python train.py --n_head=4 --norm_place="pre" --positions="rope" --init_std_down=0.0 --train_tokens=183900000 --steps=5613 --dataset="wikipedia_en"
Each number is 128 + 32 x the weight over its row's rms, rounded and kept within 0 to 255. Layers, rows and columns count from 0. The size above them is the row's rms in percent of the matrix's.

# layer 7 MLP down (transposed), 512x128, rms 0.266, rows 239-265, columns 0-127
size [ 99  91  96 102 100  94 109 106 100 118  96  80 100  94 104  94  93  99 102 112  96 109  94  84  97  93  95]
[[146 187  98  82 161 129 113 119 135 120 105 109 119 133 120 165 180 106 116 124 106 125 169 115 130 160 178 110 121 150  52  92 129 201 111 106 121  99 136  95  72 172 130 120  50 171  87 128 102 111 102 131 140 140 128 131 168 153 122 152 128 157 128 127 107  98 134  76 161 102  95 123 143 118 196 147 176 153 121 126  99 128 141 157 154 175 157 140 120 117 102 135 130  94 153 142 161 103  83  61 185 183 161 136  93 126 110  84  97 116 121 127 175  85 129 123 100 189 114  97  53 138 153  84  50 112 127 207]
 [128 139 175 158 189 166 113 166 126 177 157 114 119 115 123 137 124  85 123  92 183 109  75 179 115 117 140 139 108 185  94  81  86  96 146 143 135 149 170 100 159 110  57 149  99 115 135 137 121 180  68 137 182 144 122 105 119 124 140 104 111 174 194  31 127 127  90  97 180  87 110 163 124 129 186 109 149  99 113 159 163 135 179 150 150 131 119 177 152 158 197  99 133 100 106  64 133 132 157 133 132 124 125 171 107 104 100 143 161 143  98 122 190 140 118 186 162 122 132 165 102 125  93 127 142  95 162 107]
 [182 104 142 119 153 141  92 140  85 157  99 114 122 173 108  76 132 114 181  80  67 134 158 150 115 117 151 148 147  87 113 123 115 143 122 127 135 183 104 146  62 124 172 119  67 124  99 129 110 127 134 145  87  89 128 102 133 121 106 207  99  84 137 174  89 152  99 201 170 109 177 141  81 183  97 141 119 154  59 126 169  83 152 197 172 161 102 126  81 119 145 141  83 133 133 144 101 151 122 162 134 172 131 108 108 118 107 123 139 122 142 116 161 104 193 160  75 114 167 121 207  89 118 121  97 110 139 100]
 [144 200 136 139 100  98 149 116 114 128 164  78  85 155 103 157 147 161  94 156 122  89 123 162 120 139 113 119 174 137  87 140 157 106 113 100 169 141 130  82 134 179 138 193 116 100 139 197 113 196 145  74 152 132 121 134 152  62 188  86 164  93 105  94 106 172  54 124 132  72 175 120 132 151 176  78 118 141 106 134 127 158 162  90 126 116  47 118 136 166 113 154 206 101  93 137 147 139 142 126 178 111 110 140  97 103 131 107  94 156 140 157 126 119 139 123 148 187 125 151 124  99 167 119 195 146 145  96]
 [142 144 135 194 136  91 196  98 154 141 132 129 145 103 154 158  68 125 173 151 132 111 162 133 148  84 123 121 138 187 162 172 172 114  88 155 139 138 136 196  85 141  68  95 168 165  89 115 124 142 154 135  69 196 202 102 143  81 130 126  96 137 117  99 223  92 150  87 110 104 118  79 113 139 167 126 192 103 117 148 120 119 151 133 120 106 176 148  70 146 125 136 163 125 125 111 149 158 128 119 127  89 111 142  90 104 137 126 198 139 109 152 124 144 154 191  88 155  95 125 136 124 128 154 183 178 131 150]
 [ 77 111 124 102 158  78  77  92  98 130 164 138 185 152 142 129  65 159 145  94 128 119  89 176 112 116 139 162 143 133 110 130 196 128 150 156 152 141 112  98 148 177 139  86 113 110 161 122 140 116 225 148  78 138 153 185 202 152  74 117 118 124 119 128 152 135 176 139 143 170  95 157 140 118 166  76 166 115  99 138 110 137 164  81 163 177 100  41 154 106 145 122 137 140 129 148 106 127 126  57  84  96 132 168 119 129 103 128 195 165 124 150 102 188 128 133 101 161 126 113 115 111 165 125 146  96 116  78]
 [132  95 141 142 125 170 193 108 117 127 122 130 199 127 134 116 174 124 113 138 130 114  77 116 109 131 166 111 122 126 145 150 142 215  92 124 139  96 116  89  74 185 151 117 138 139 136 152 154 115 105 115 153 117 183 126 111  91 199 148 127 192  88 100  93 107 144 128  83 116 139 139 138 118 150 153  68 147  94  76 103 137 119 127 118 155 139 104 135 144 119 130 128  94 112  73  95 166  91 108 108 110  87 179 112 109 182  87 131 152 180 204 130 115  65 147 216 121  82 115 137 164 170  95 194  91 171 142]
 [154 120 117 120 128  72  93  81 158 124 152 209 164 136 103 107 122 121 144 119 111 149 107 138 103 131 126 130 173  89 119 126 136 157 102 147 156  62 143 174 145  97 192 119  79 182 111 151 122 109  85 128 154 176 176 107  51 138 119 156  98 176  56 187 142 119 124 114 113 115 101 178 129 127 122 166 112 146 124 164 151 131 109 112 130 136 168 165 140 110  95 132  84  98 140 166 143 124 123 116  87 228 134 155 140 178  97 203  75 129 135 114 135 159  51 110 147 142 156 116 138 136 102  87 122 179 169 157]
 [100 129 130 159 128 161 116 102  99 129 153 140 116 135  79  95  51 139 168 127  76 112 104 104 170 140 137  89  85 100 109 127 143 145 151 136  85 110 134 110  99 160  89 164 166 114 125 215 136 101 123 127 104 158 127 136 107 109 141 145  96 111 129  95 135 127 107 120 149 144 199 156  78 113 112 115 170 142  76 128 122  61 120  38 144 167 144  96  57 173 120 123 131  74 132  69 110 119 130 131  88 124 170 159 108 192 112 153 166  90  90 137 170  91 159 155  93 110  99 180 118 126  99  33 141 127 115  94]
 [129 104 153 123 165 110  75 155  89 128  94 120 114 152 110 129  91 133  55 136 170 116  96 154 150 130 140 115  92 114 105 140 157 145 164  94  95 129 146 141 101 157 150  67  64  69  89 134 106 115 189 139  69  81 106  79  82 178 110 124 151 138 134  94 133 121 151  99  83  84  85 138 100 147 126  69 122 111 152 102 148 164 124 121  23 161 149 139 134 133 132 169 154 164 150 116  84 228 112 112 133 173  90 124 102 141 131  89 110 166 180 130 133 182  83  87 115 135 111 118 114 168 125 148 168 166 124 129]
 [152 137 173 126 100 148  92 114 135  86 111 101 193  90 141 103 173  96 143 186 138 105 199 127 119 117  88  53 153 103  91 131 148 154 165 142 119 137 166 138  81 167  99 151 105 156 148 207 113 158 162 176 129 122 156 102 130 136  97 151 137  81 145 103 113 175 149 200 140 154 162 161 148 130 138 147  56 152 133 165 105 143 155 167 171 121 144 168 127 149 181 142 166 127 170  87 145 127 162  79 132 136 163 109 153 119 122 191 150 149 126  68 134 111 104  49 152 162 151 149 119 162 173  76 114 148 111 147]
 [140  99 133 135 100 127  66 162 148 144 129 151 141 157 162  75 188 107 165 153  94 132 139 120 134 100 139 109 116 106 107 141  91 136 113 135 169 148 155 166 126 197  45 100  87  96  88 126 127  89  64 125 191 138 140  93 145 154 137 135 168 101 113 178 123 185  46 161 136  97 127 150 143 162 101 109 160 151 155 193 100 186 112 150 122 123 106 128 126 115  78 137 118 198  99 157 141 145  84 162 143 123 130  38 103 105 173 154 137 156 175 106 125 162 111 125  63  92 120 135  85 163 101 124 140 127 121  91]
 [157 110 110 161  83 122 121 177  82 174 139 165 111 123 119  90 118 138 171 195 115 111 112  77 118  78 114 102 128 159  59  96  97 163 128 184 150 113 136 146 102  95  99  92 178 139  95  94 167 140 157  91  96 164 103  94 107 134 143 102 119 154 162  82 116 154 146 134 141  66 118  66 207 138 117 141 160 107 126  91 130 107 117 128 184 122 139  62 113 159 199 177  78  95 154 158 139 115 192 135 134 114  77 101  76  59 100 118 140 124 166 115 107 159 165 124 112 158 121 131 137 100 127 110 101 180 126 155]
 [157 129 106  90 216 143 144 147 165  81  78 170 127 158 121 160 112 128 137 129 147  65 119 172 109 161 117 146  13 115 153 130 112 123 154  82 169 193  74 147 154 137 167 127 131 128 104 101 136 120 178 111 129 144  65 121 211 195 185 164 147 128 163 171 117 155 153 111 109 149  95 143 148 107 113 144 164 105 120  48 159 142 130 102 154 133 118 105 159 172 127 112 158 156  82 183 183 174 131 150 134 170 119 128 130 134 174  93 147 171 115 145 119 107 107 132 123 118 114 125 106 149 112 161  91 137 119 124]
 [ 79 116 181 139 105 142 120 114 185 160 129 167 154 173  62 143  98 108 122 112 100  95 109 157  84 167 125 149 129 164 149 171  95  61 150 110  83 142  96  69 132 157 185 179  98  78  61 147 163 170  71 151 155 106 178 121 145  72 132 118 101 144 101 150  89 101 143 130 104 119 105 176 132 146 152 103 124 135 123  95 148 187 116 135 101 153 134 175 129 129 136 143 149  72 135  90 106  69 112 122 112 143 138 184 138 149 114 147 100 122 109 133 117  99 122  66  94  70 162 117 132 117 162 205  87 186 119 113]
 [135 109 110 105  45 148 152  92 127 127 105 142 112 172 172 136 124 135  71 158 156 103 121 150 156 177  93 135 165 125 107 133 194 139 122  74 134 135  84 126  72 100 144  87 186 113 118 182  96 143 146 121  78 146  71 147 121  98 128 133 126 115 127 172 142 139 152  93 136 105 168 118 160 186 151  70 141 172 122 167 126 156 104 200 145 165  93  63 118 152 129 166 177 137 148  92 124 133 150 180  71 121 117 109 209 174 129 112 142  80 127 118  97 104 104 173 121 155 181 128  98  88 104 189 136 137 103 119]
 [132 119 135  63  96  45  85  87 104 122 117 163 108 121 113  73 136 150 144 148 133 162 112 142 108 121 101 147 110  94 108 101 142 161 146 121 108 197  77  76  97 134 121 156 131 156 129 138 116 143 144 140 102 141  90 107 110 152 128 194  82 146 118 170 129 157 102  68  96 162 118 127 145  27  96  88 127 139 127 123 129  83 136  83 154 108 158 142  81 173 129 103 118 113 135 186 109 160 124 164 151 115 151 101  66 203  70 103 155 118 123 141 156 143 118  81  59 159 133 158 126  55 171 140 110 100 155 158]
 [112 111 160 198 100  65 156 117  91  79 173  90 152  90 114 138  76 151 164 156 102 127 122 101 136 114 173 164 136  87 117  72 134 125 123 165 107 172 159 152 104  94 107 145 132  65 105 134  83 157 107 115 118  99 131 127  93  71 152 182 155 203 101 148 166 154  72 200 106 145 120 110  61 130 168 171 149  95 149 117 110 134 143 130 198 113 125  90 178 154 173 145 126 149  98  78 126 145 103 188  92  95 117 164 179 137 104 126 127 101  97 118 136 115 176 154 148 115 131 154 155 158 167 121 158 113 164 148]
 [ 96  92 136  80 160 101  92 119 152 159 139 177  91  82 131 117 125  98  82  58 130  68 131 130 135  78 138  56 168 152  96 145 139  98 122 127 137  79 126 152 133 190 161 116 150 102 153 136 121  98 155  90 136 108 168 156 131  79  90 106 147 140 134 116 129 106 130 125 139 149 103 152 144  86  58  61  97 127 162 161 121 159  75  72 100 127 171  74 104 107  80 164 123 155 144 126  88 101  85  72 146 127 149 125 119 130  86 156 126 129 132  91 197 100 116  86 135 135 148 145 159 118 130  99  33 163 154  80]
 [114 136 110  81  68 150 146 100 135 139 106  93  45 150 113 174 106 128  68 116 145 151  82 154 145 190  66 139  63  98 157 118 130 162 165 142  62 104 137 128 101 115 160 120 160 161 139 125 160  82 127 118 128  88 127 142 142 158 135  90 142 168 167  77 130 147 169 153 170  79 167  77 125 146 197 131 120  97  88 114 139 120 153  87 106 169 102 160 130 138 129 103 195 158  55 128 119 162 136 129  83 128 129 137  82  99 170 125  76 160 174 107 103 144 125 156 138  78 174 106 128 108  94 162 113  94 175 138]
 [102  91 107 161 120 135  75 117 130 139 169 179 168 100 124 134 106 107  84 158 182 112 124 118  91 131  97 156 126  65 127  92 168 164 109 133 135 117 168 209  90 145 143 137  88 142 169 139  80  91 163 131 113 153 128  97 101 141 184 104 131  16 163  97 152 145 118  49  95  83 176 128 131 101 160 119  92  90  68 143 170 176 136  98  89  86 143  90 126 108 128 127 120 109 115 108 141 128  95  80  85  80  73 146 127  93  81 117 138 132 155 131 161 148  91 132 147 112 104 143 170 133 136 113 140  68 139 101]
 [105  79 110 109 143 178 141 177 166 102 139 146 106  45 138 124 128 113 127 150 128 103 134 135 158 122 189 121 121 106 143  87 205 137 118  96 171 157 130 124  72 128 206 151 103 193 150 136 128 173 106 123  94 130  51  87 211 154 137  88 124  92 110 139 119 116  73 223 122 128 128 126 140 152 140 116 163 108 137  61 124  97 119 156 109 115 120  91 164 112 149 113  74 118 143 164 174 119 144  96 126 121 145 131 140 124 151 134  68 172 154 110  94 140 126 113 100 175 144 102 138 154 113 130  50 137  89  97]
 [171  65 147 145 160 141 144 187 164 145 175 129  78 135 156 163 154 133 108 125 145 125 121 102 128 133  99 181 132 208 114 130 119 165  95 145 127 107 112  95 132  94 144 119 154 114  76  99 134 182 112  87  73 102  57  83 165 142 195 105 197 137  72 128 141 104 113 142  98 111 147  87 123  87 102 122 147 148 149 145 183 130 167 115  99 115 165 141 172 130 138 130 152 132  84 127 116 124 128 157 100 140 136 126 150 158  99 143 159 144  82 145 187 135 145 134  53  93  79 104 185 128 188 154 128  88  46 152]
 [127 154 110 138 123 141  94  96 207  98  94 135 112 120 121 115 133 121 176 108  95 188 217  73 136 174  94 109 189 131 170 128 135 103  99 115 131  97 118 114 208 112 109  93 115 161 110 161 139 126 115 165 166 186 126 147 138 173 149 134 140 101 108 137 131  83 139 117 152  73  87 102 110 125  88  72 145 110 130 178 169 133 191 143 105 187 148 148 158  97 151 132 155 134 101 138 157 176 123 110 107 139 133  62 147 133 156 150 126 155 168 179 100 147 153  91 196 133  70 162 130 106 109 137 128 210 145 118]
 [ 96 128 162 127 189  76 106  99 120 140 178 146 101 132 134 172 115 122 178 107  94  71 136 114 110 199 120 137  99 178 136 104  83 133 141  85  94 187 123 116 167 137 137 113  80 142 120 141 158  97 133 125 105 102 122  82  69  92 188 134  97 119 118 167 147 145 132  96 124 142  91 166 118 152 160 151  97 149 156 110 130 110 202 201 127 157  62 162 175 101 182 153 149 137 106 138 151 168  73  65  67 189 114  93 132 131 138  82 111 124 125 120 114 122 150 140 165 138  93 142 172  54 137 166 132 135 129 145]
 [136 184 115 118 126 150 120  95 129 118 131 116 133  93 201 118 140 196 112 103 146 119  97 179 126 120 103 151 116 142 110 165  98 144 149 172  78 115 130 125 139 130  41 174  98  77 147  64 154 119 158 179 119 153 172 168 114 159  93 114  73 121 124  76 165  98  94 111 173 121 183 191 118 194 132 110 114 128 132 113  98 142 115 118 132 187 158  74  45 100 103 142 166 108 195 173 125 139 117 117 103 134 123 130 146 114 196  60 105 118 100 140 120 144 113 100 160 127 128 118 124 115 114 138  97  74 172 104]
 [167 171 144  87 110 186 102 147 139 102 111 139  90  98 131 125 147 114 167 113 121 148 111 186  39 175  91 114 104 134 152  87 129 191 123 183 165 157 109 117  87 124 112 123  82 152  91 156 160 141 136 196 137 142 118 158  97 116 103 182  94 100 153  91 130 132  99 126 179 137 123 135 103 155 140 122 157 137  55 124 168 102 165 146 203 138 151 150 143 132 166 107 106 116  93 122 143 125 117 153 161 162 129 155 101 162 153 147 144 125 169 185 125 132 149 108 183 196 163  61 183 160 122 152 197 155 107 102]]
# layer 7 MLP up, 512x128, rms 0.257, rows 240-266, columns 0-127
size [102  98  99  94  96 103  96  99 115 100  97 102 100 103 100  96 100  95 107  93  94 103  89 102 102  91 103]
[[ 64 124 102 131  87 115 149 106  94  97 144 151 121 108 140 152  95 137 162 123 107 165 143  63  89 104 123  98 142 140 132 186 170 112 129 114 115  82 137 169  57 118 171  91 173 120 115 152 138  98 164 127  56 124  95 117 104 122 126 157 101 124 130 227  98 174 140 140  91 159 147 161 154 128 105 138 137 142 141 116 146 111  46 125 133 182 142  86 150 134 108 105 146 228 198 198 123 109 130 155 109  95 150 104 178 102  94 154  62 118 142  98 116 150 112 133  99 148 111 175 124 144 149 110 109 170 118 153]
 [117 120 129 182 141  86 126 122 162 119 163 137  34 158 152 135 152 207 123 161 138 121 102 114 116 116 117 155 128 134 152  93 181  94 116 122 114  68 125 135 116  52 142 135 106 156 151  91  98 194 126  96 111 154 142  99 149 158  84 140 137 100 114 140 112  96 210  89 161  98 143 130 152 118 126 139 138 131 140 151  63 162 125 200 188 139 167  88 170 161 130 123 144  91 116 152 111 146  67 154 141 111 125 134 116 134 144  75 160 184 139  92  62 142 111 158 115 164  78 172 164 162 184 155 117  97 119 170]
 [172 154 114 136 152  89 157 170 153 107 103 120  89 144 115 189 142 131 148  88 124 106 157 149 144  80 203 140 127 179  87 175  77 102 125 169 144 151 138 157 118  95 166 102 118 120 167 132 101 172 180 114 128 169 104 137 136 114 125 124 148 142 136 106 131 104 103 136  88 227  82 100 129 103 120 140 148  95 142 153  97 122  97 145 165  90 121 140 136 106 195 139 136  39 140 172 134 156  88 134 131 137 207 101 173 133  68  90 152 115 139 130 158  97  61 186 189 161 124  90 137 162 120 114 133  87 110 145]
 [104 122 152 135 142 149  94  86  67 104  89 134 108 175 113 108 119 145 173 144 120 152  63 128  73 126 190 113 180  76 148 104 163 100  94  85 163 127 120 166 147  78 133 153 114  38 124 118 147 112 136 163 109 115 111 128 144 165 174 170 125 131 142 135 134  95 101 119 129 156 163 109 167 116  85 106  63 133 115 115 118  79 152  94 206 127  67  93  73 171  88 121 138 130 127 147 131 178  91 143 145 166 177 116 102 152 129 125 135 105 128 143 116  99  93  94 130  35 112  84 152 172  98 142  88 106  82 147]
 [107 131 131 131 151  82  81 120 130 111 142  94 132 175 131 144 179 115  83  58 105 104 166 131 163 120 125 123 148 147 174 176 122 134 137 107  92  83 111 167 128 111  49 160 120 121  51 128  86 135 109 108 177 166 125 142 125 123 125  83  72  95 108  83  99  93  50  91 125 119 134 141  95  75 129  62  89 101  84 112 126 164  80 118 115 122 136 156 123 136 115 121 166 131 113 147 177 135  59  88 176 145 115 122 113 105  94 172  97 162 127 103 100 131 163 180 104 115  80  84 208 166 124 109 167 124 104 120]
 [ 93 169 141 133  99 139 116 144 111 117 119 155 101 129 129  75 127 156 137 121  98 132 129 114 163 121 178 117 125  70  59 176 170  80 100 143 139 115 101 111 109 127 181  73 145 106 122  20 128 160 141  83 171 145 156  89 115 158 100 140 109  86 109 153  51 141 151 108 108 118 129 166 128  96 110 147  74 149  90  88 106 119 104 153 134  84 134 158 107 172 108 132 119 146 148 146 145 165 124 153 218 146 143 210 167 102 133 131 142 108 151 168 172 156 120 115 105 139 102 130 155  88 166 131 145 125 232 141]
 [143 183 138 134 105 163 120  79 146 140 136  77  98 151 131 161 161 110  84  99 121 105 133 194 119 123 113 169 170  83 115 142 102  83 128  86 127 156 160 203 126 158 136 139 111 141 123 118  67 110  84 106 129 196 172 154 123  79 100 166 149  87 147 142 100  79 226 143 140  90 162 104 128 163 127 169 162 163 119  91 140 132 141  88 107 111 148 113 108 144 149 106 103 104 134 154 131  29 126  91 114 103 130  93 149 115 132 194 109 181  95 103 124  91 115 138 160 139 152 179 169 149 175 119  82 121 161  95]
 [157 109 114  66 131  57 133 134 128 158 126  95 166 104 153 140 169 116 109 126  80 117 173 130 138 119 114 121 176 170  88 168 156  92 144 125 155 162  94 132 159 139  95  77 103 125  98 115  69 132 176 133 126 112  90  93 149 148 152  78 126 106 117 197  98 162 144 163 136 122  97  98 139 168 208 112 142 128 135  96 148  90 165 114 151  96  83  90 169 171 141 123 128 126 174 152  78 110 119  85 162 112 113  85 146  72 146  92  75 173 164 102  90 134 122 125 111 134 142 132  95 109 104 207 221 148 175 127]
 [128 139 166 119 171  96 104 154 121 101  99 161 118 148 158 138 164 154 102 115 163  87 115  95 154 189 163 120 148 109 205 124 144 119 141 172 125  99 125 154 153 165 144 133 113  94 125  82 157 163 165 108 135  54 146 118 118 148 150  99 161 116 148 128 107 124 103 150 117 134 133 152 124 136  59 112 186 107 171  83 133 123  80 114  99 175 155 108 144 120 115 150 140 176 138 120  45 183 156 176 139 137  82 114 103  90 137 108  54 159 142  55 123 125 188 150 179  96  89  29 149 177 124 134 150 144 153 122]
 [108 117 150 105 170 117 118  94 107 150 110 161 103 138 118 159  21  78 121 104  97 199  73  68 122 159 130 150 142 154 151 109 148 103 158 166 135  86  45 110 135  99 133  79 115 128  96 110 109 127  98 156  57  98 112 117 117 167 170  95 109 145  76 196  62 151 129 114 149 160  93 118 101 168 151 108 131 143 102  79 113 122  95 110 113 128 115 168 122 119 126 143  93 128  78 170 122 122 119 152 119 140 104 106 115  69 104 143 122 105 138 139 108 154 110 144 132 157 103 110  55 101 126 181 216 158  88 122]
 [ 59 145 121 111 126 108 142 163 133 115  99 113 109 174 119 194 138 130 116 129 125 165 146 115 165 190 118 156 175 134 139 117 135 126 163 128 100 126 109 190 111  62  89 114 100 107  82  99 161 135  98 136 104 117 157 120 127 143  97 150 124  67  85  61 189 136 151 152 145 218 129 130 103 131 138 120 132 151 164 160 138  72 106 123 180 108 173  94 142 155 149 112  72 113 167 164  91  72 172 126 119 193 141 175 125  76 104 152 107  74  72 117 191 150  94 129 131 142  93 158 156  94 135 113 112 170 173 141]
 [ 69 137 124  73 141 198 123 139 148 111  96  65  60 177 122 117 123 164  88 112 133 129 138 172 127 173 102 120 156 173 101 173  97 140  85 129  82 136 150 127 157 108 140 100 113 141 144 113  92 111 150  78 117  93 123 118 118 165 113 130 194  84  75 141 104 150  87 134  88 128 127 192 108 134 150 168 123  97 168  73 149 125  66 124 144  73 166 118 149 141 103 149 156 122 149  51 171 112 110 186 105 143 165  89 198 170 173 129 123 108 125 160 130 141 142  94 111 118 142 108 117  84 173  89 178 117 173 147]
 [111 120 123 116 109 156 149 126 125 145 117 119  87 138 178  57 110 104 183 115 105 196 151 102  95 152 130 135 183 120 111 161 120 101  94 153 131  74 117 135 116  73  98 176 131 159 161 215  98 114 134 160 124  92 174 132 149 117 103 121 133 179 142 109 171 107 127 144 180 156 133 124  97 148 174 176 131 158 124 153 161 188 114 171 104 100 155 141 129 161 127 106 177 122  76  98  82 141 152  99  41  54 154 169 133 153 104 138 110 109  85  94  78 136 170 142 115 126 146 150  81  70 151  63 126  98 132 114]
 [ 95 141 148 145 187 136  82 116  92 108  82 148 135 125 194 136 135 116 133 118 122 110 154 108 141 167 117 148 204 102 142 129  92 153 119 210 146 163 141 114 127  74  95  92 120 157 147  95 111 150 177  77 115 239 140 141  88 128  89 143 134  79 128 140 125 158  73  78 167 162  52 110  84 136 106 135 184 133 136 187 108 142 123 107 213 109 117 131  99 143  95 134 116 132 125 181 142 133 145 132 147 179 126 124 170 179  85 124 151  94 121 111  91 138 129 141 114 160 110 149 110 136 161 172 104  96 175 134]
 [116 132 177 156 164 161 104 195 145 174 167  76 132 129 136 159 140  61 173 163 111 171 119 151 135 113  90  77  97 106 157 167 134 120 143 186 100 131 109 125 141 179 117 219 117 159 113 101 136 115 114 118 128 111 172 115 154 129 112 126 137 118  94 143 172 132 105 138 125 134 110  71  95  95 132 122 100 136 142 127  78 173 143  68 149  77 149 126 121 143  99  55 122 117 122  92 127 166  46 140 127  81 126 150 101 101 163 115 136 119 128 140  48 196 143 101 113 116  44 155 173 177 127  90 121 149 143 109]
 [113 108 129 154  89 125 150 179 166  53 170 126  91 143 123 106 214 110 102 145 132 131  80 147 128  77 105 131 135 114 129 147 103  98 174  76 106 115 116 159 158 138 112 129  75 151 168 126 133 118 112 129 171 155 183 121 111 140 182 133 181  84 132  91 117 124 145 149 160 120 114  91 179 168 118  98 115 149 113 135  86  75 151  82  99 150 127 154 115 163 162 162  78 175 118  78 152 144 106  98 143 135 134 135 199  96  96 167  80 138 130 170 126 112  68 117 168 101  87 115 209 141  46 157 114 121 123  90]
 [128 115  72 138 165 128 129 132 150 143 161 153  70 127 117 124 130 159 147 211  99  97 140 150  91 111 149 170 150 100 111 144 186 113 130  85  89 129 134 159 122 129 125 114 138 114 157 124 110 105  62  95 117 118 110 142 105 165 139  97 167  47 202  40 136 113 138  81 132 166  87 181 183 142 132 169 166 115 134 129 134 109 123 133 150 148 147 164 114 129  95 174 189  96  55 154 171 151 128 126  90 176 110 123  95 122 153 131  88 117 147  96  79 118 150 117 144 165 123 111  29 123 171 162 144 114 129  91]
 [146 168 134  87 149 115 134 199  83 168  76  90  88  91 176 112 102 131 150 142 230 103  92 145 135 154 125  75 125 161  84 150 163 152 134 122 147  89 141  98 145 129 138 121 122  81 105  80 112  97 102 120 116 143 197  82 110 120 120 102 163 132 129 125  85 110 108 105 130 131 126 112 147 130  59 146  95 194 114 123 162 160 123 126 168 125  93 143 170  95 143  57 120  71 151  89 144 141 129 104 141 138 176 183 140 167 161  70 106 189 132 119 138 155 144  99 122 167 161  62 102 179 136 142 163 158 135  98]
 [108 183 143  72  82 118 137 153 108 116 161 124 123 125 126 123 135 120  90 127 100 177 119  83 126 179  71 164 160 120 166 133 155 148  88  64 171 144 144 165 122  89 143  87 124 109 118 125 163 150  94 133 187 123 174 104 128  93 166 152 124 123 182 150  88  79 137 151 119  95 231 145 123 159 158 142 110 108 135  73 140 123 165 168 127 128 143 153 134 138 122 119 155 129  73 168 148  96 135 125  97 183 143 146 118 158  40 147  70 194 133 119 127 131 113 105 127 165 106  78  84 103 188 117  99 140 200 134]
 [139 161 174 142  96 107 155 135 148 159  85  74  72  90 141 126 185 141 155 187 102 160 134  62 150 151 116 117 108 205  93 121  72  83  98  93 160 145 106 114 131 137  52 106 148  80  68 138 144 171 140  73 144 141 172 147 115 119  98  98  94 192 114 105 149 181  87 193 116  92  71  91 133 111 158 134 132  95 147 128 124  92 126 139 175 118 136 118 148 130 145 131 156 122 115  85 107 164 164 120 142 153 130  86 123 149 183 164 136 134 161  93 138 119 122 146 106 148 161 128 103  64 138 158 206 141 111 157]
 [ 99 142 145 132  92 196 148 126 102  87 125  55 181 102  83 172 138 131 107 128  89  92 151 131 138  79 153 110 146 171  81 153 147 111 139 111 164 159 109 123  93 176 203 124 137 153 102 166 100 115 129  74 117 154  59 152  50 149 131 121 116 113 131 153  93 105  76 100 152 129 174  98 111 129 105 136 116 110  96  55 107  61 120 133 159 119  74  68 104 119 128 144 160 133 121 167  77 162 133 137 124 135 141 125 147 113 161 127 146 149 103 133 153 120 128  75 106 187 198  60 182 127 144 152  97 164 132 129]
 [ 52 147 125 177  93 105  95 119  73 179  81  85 133 134 112 119 150 126 129 110  79 130 149 118 107 111 151 115 147  93 117  75 170 154 175 121 153 145 104 119  96 126 136  80 124 142 168 104 103 156 102 152 109 158 144 101  98  94 117 170  88  88 125 162 121 180 172 105 149 118  86 180 128 131 118 134 102 150 126 124 124 214 116 167  62 141 154 117 108 115  96 127  99 172 181 126 151 211 127 106 115  86 129 105 118 113 164  89 114 108 112 145  40 127 123 137 199 170 150 106 101 170 109 141 145  73 189 162]
 [159  67  61 135 125 140 143 171  93 137 143 166  87 155 124 111 194 131 100 154 160  73  99 133 178 120 123 117 136 145 116  93  61 148  84 147  93 123 140 139  80 110 134 113  58  80 153  85 113 136 121 179  85  71 164 142 152 128 118 160 134 128 105 136 134 126  69  70 130 117 131 130  93 132 134 139  85 171 128 153 115 121  98 123 161 168 157 150 160 137 128 103 184  94 142 134 186  86 151 130 149 128 137  72  57 105  71 121 170 131 156 172 173 100 123 137 125  94  47  84 133 164 159  98 105 101  87 114]
 [ 54 151 153  85 145  79 129 218 139 123  85 139 137 127 121 109 213 131 148  79 128 155 109 149 141 148  79 111 147 135 166 132 126 120 111 147 124 175  65 154 152  67  83  96 100 135 166  98 118 172 121 136  99 125 123 129 128  76 125 172 152  96 100 143 147 111 100 127 111 155 160 110 132  93 139  58  86 140  58 118  91  67 134 147 118  88 116  62 127 135 134 125  91 100 165 145 119  83 151 109 111 111 142 177 133 153 153 116 136  52  82  95  98 152 180 128 139  85 145 118  92 126 169 147 108 141 192 140]
 [ 89 154 148 133 138 127 144 181 181 165 170  89 116  99  83 193 146  68 131 164 140 167  87  98 157  98 139 169 115 133 126 128 167 147 112  71 124 133  90  89 153  98 101 105 212 152 140 156 127 116 128 104 115  71 115  92 139 107 150 134 140  96 112 174 117 157 166 218  79 116  70 128  95  94 140 136 148  95 139 103 163  81 146 115 136 112 111 101 163 144 143 102 139 200  78  88 124 107 196 122  93 117 136 160 118 133 120  79 187  72 114 111 166 130 135  80 131 135 134 147 157 136 117 110 141 195 172 118]
 [169  99  96 104 137 107 132 128 131 152 137 153 134 152 140 143 127 122  77  74 128 105 117 140 156 156 103 166 192  92 145  79  82 134 147  92 122 126  81  93 141 134 138 140 167  92 116 123 169 122 134 175  99  80  90  80 144 128 140 145 116 136 115 136 180 169 101  80  80 131 129  96 162  81 110 132 123 113 159 104  48 116 115 123 108 120 103 154 130 195 132 149 158 110 141 129 105 187 132  60  49 138 110 120 106 120 153 140 104  91  91 139 192 169 153 182 173 143 129 165  78 106 132  13 114 153 157  90]
 [168 150  92 108 147 130  82 117 116 128 106 130 117  91 181 143 114 128  80  55 150 166 116 122 129 147 131 131 144 106 111 132 120 142 137 109 149 134 154  98 178 155 142 132 122 171 102 156 131 122 150 103  96 121  96  69 125 154 129 152 160  85 130 127 187 105 208 138 197 146 202  74 130  60 188  90 133  97 161 135 145 123 108 146  68  67 105 151 165 150 155 152 195 177 196 133 124 116 156 118 114  82 120 139 144 105 156 186  88 189 102 116 153 103 141 139 126 164 126  84 138 119 171  85  93 123 178 154]]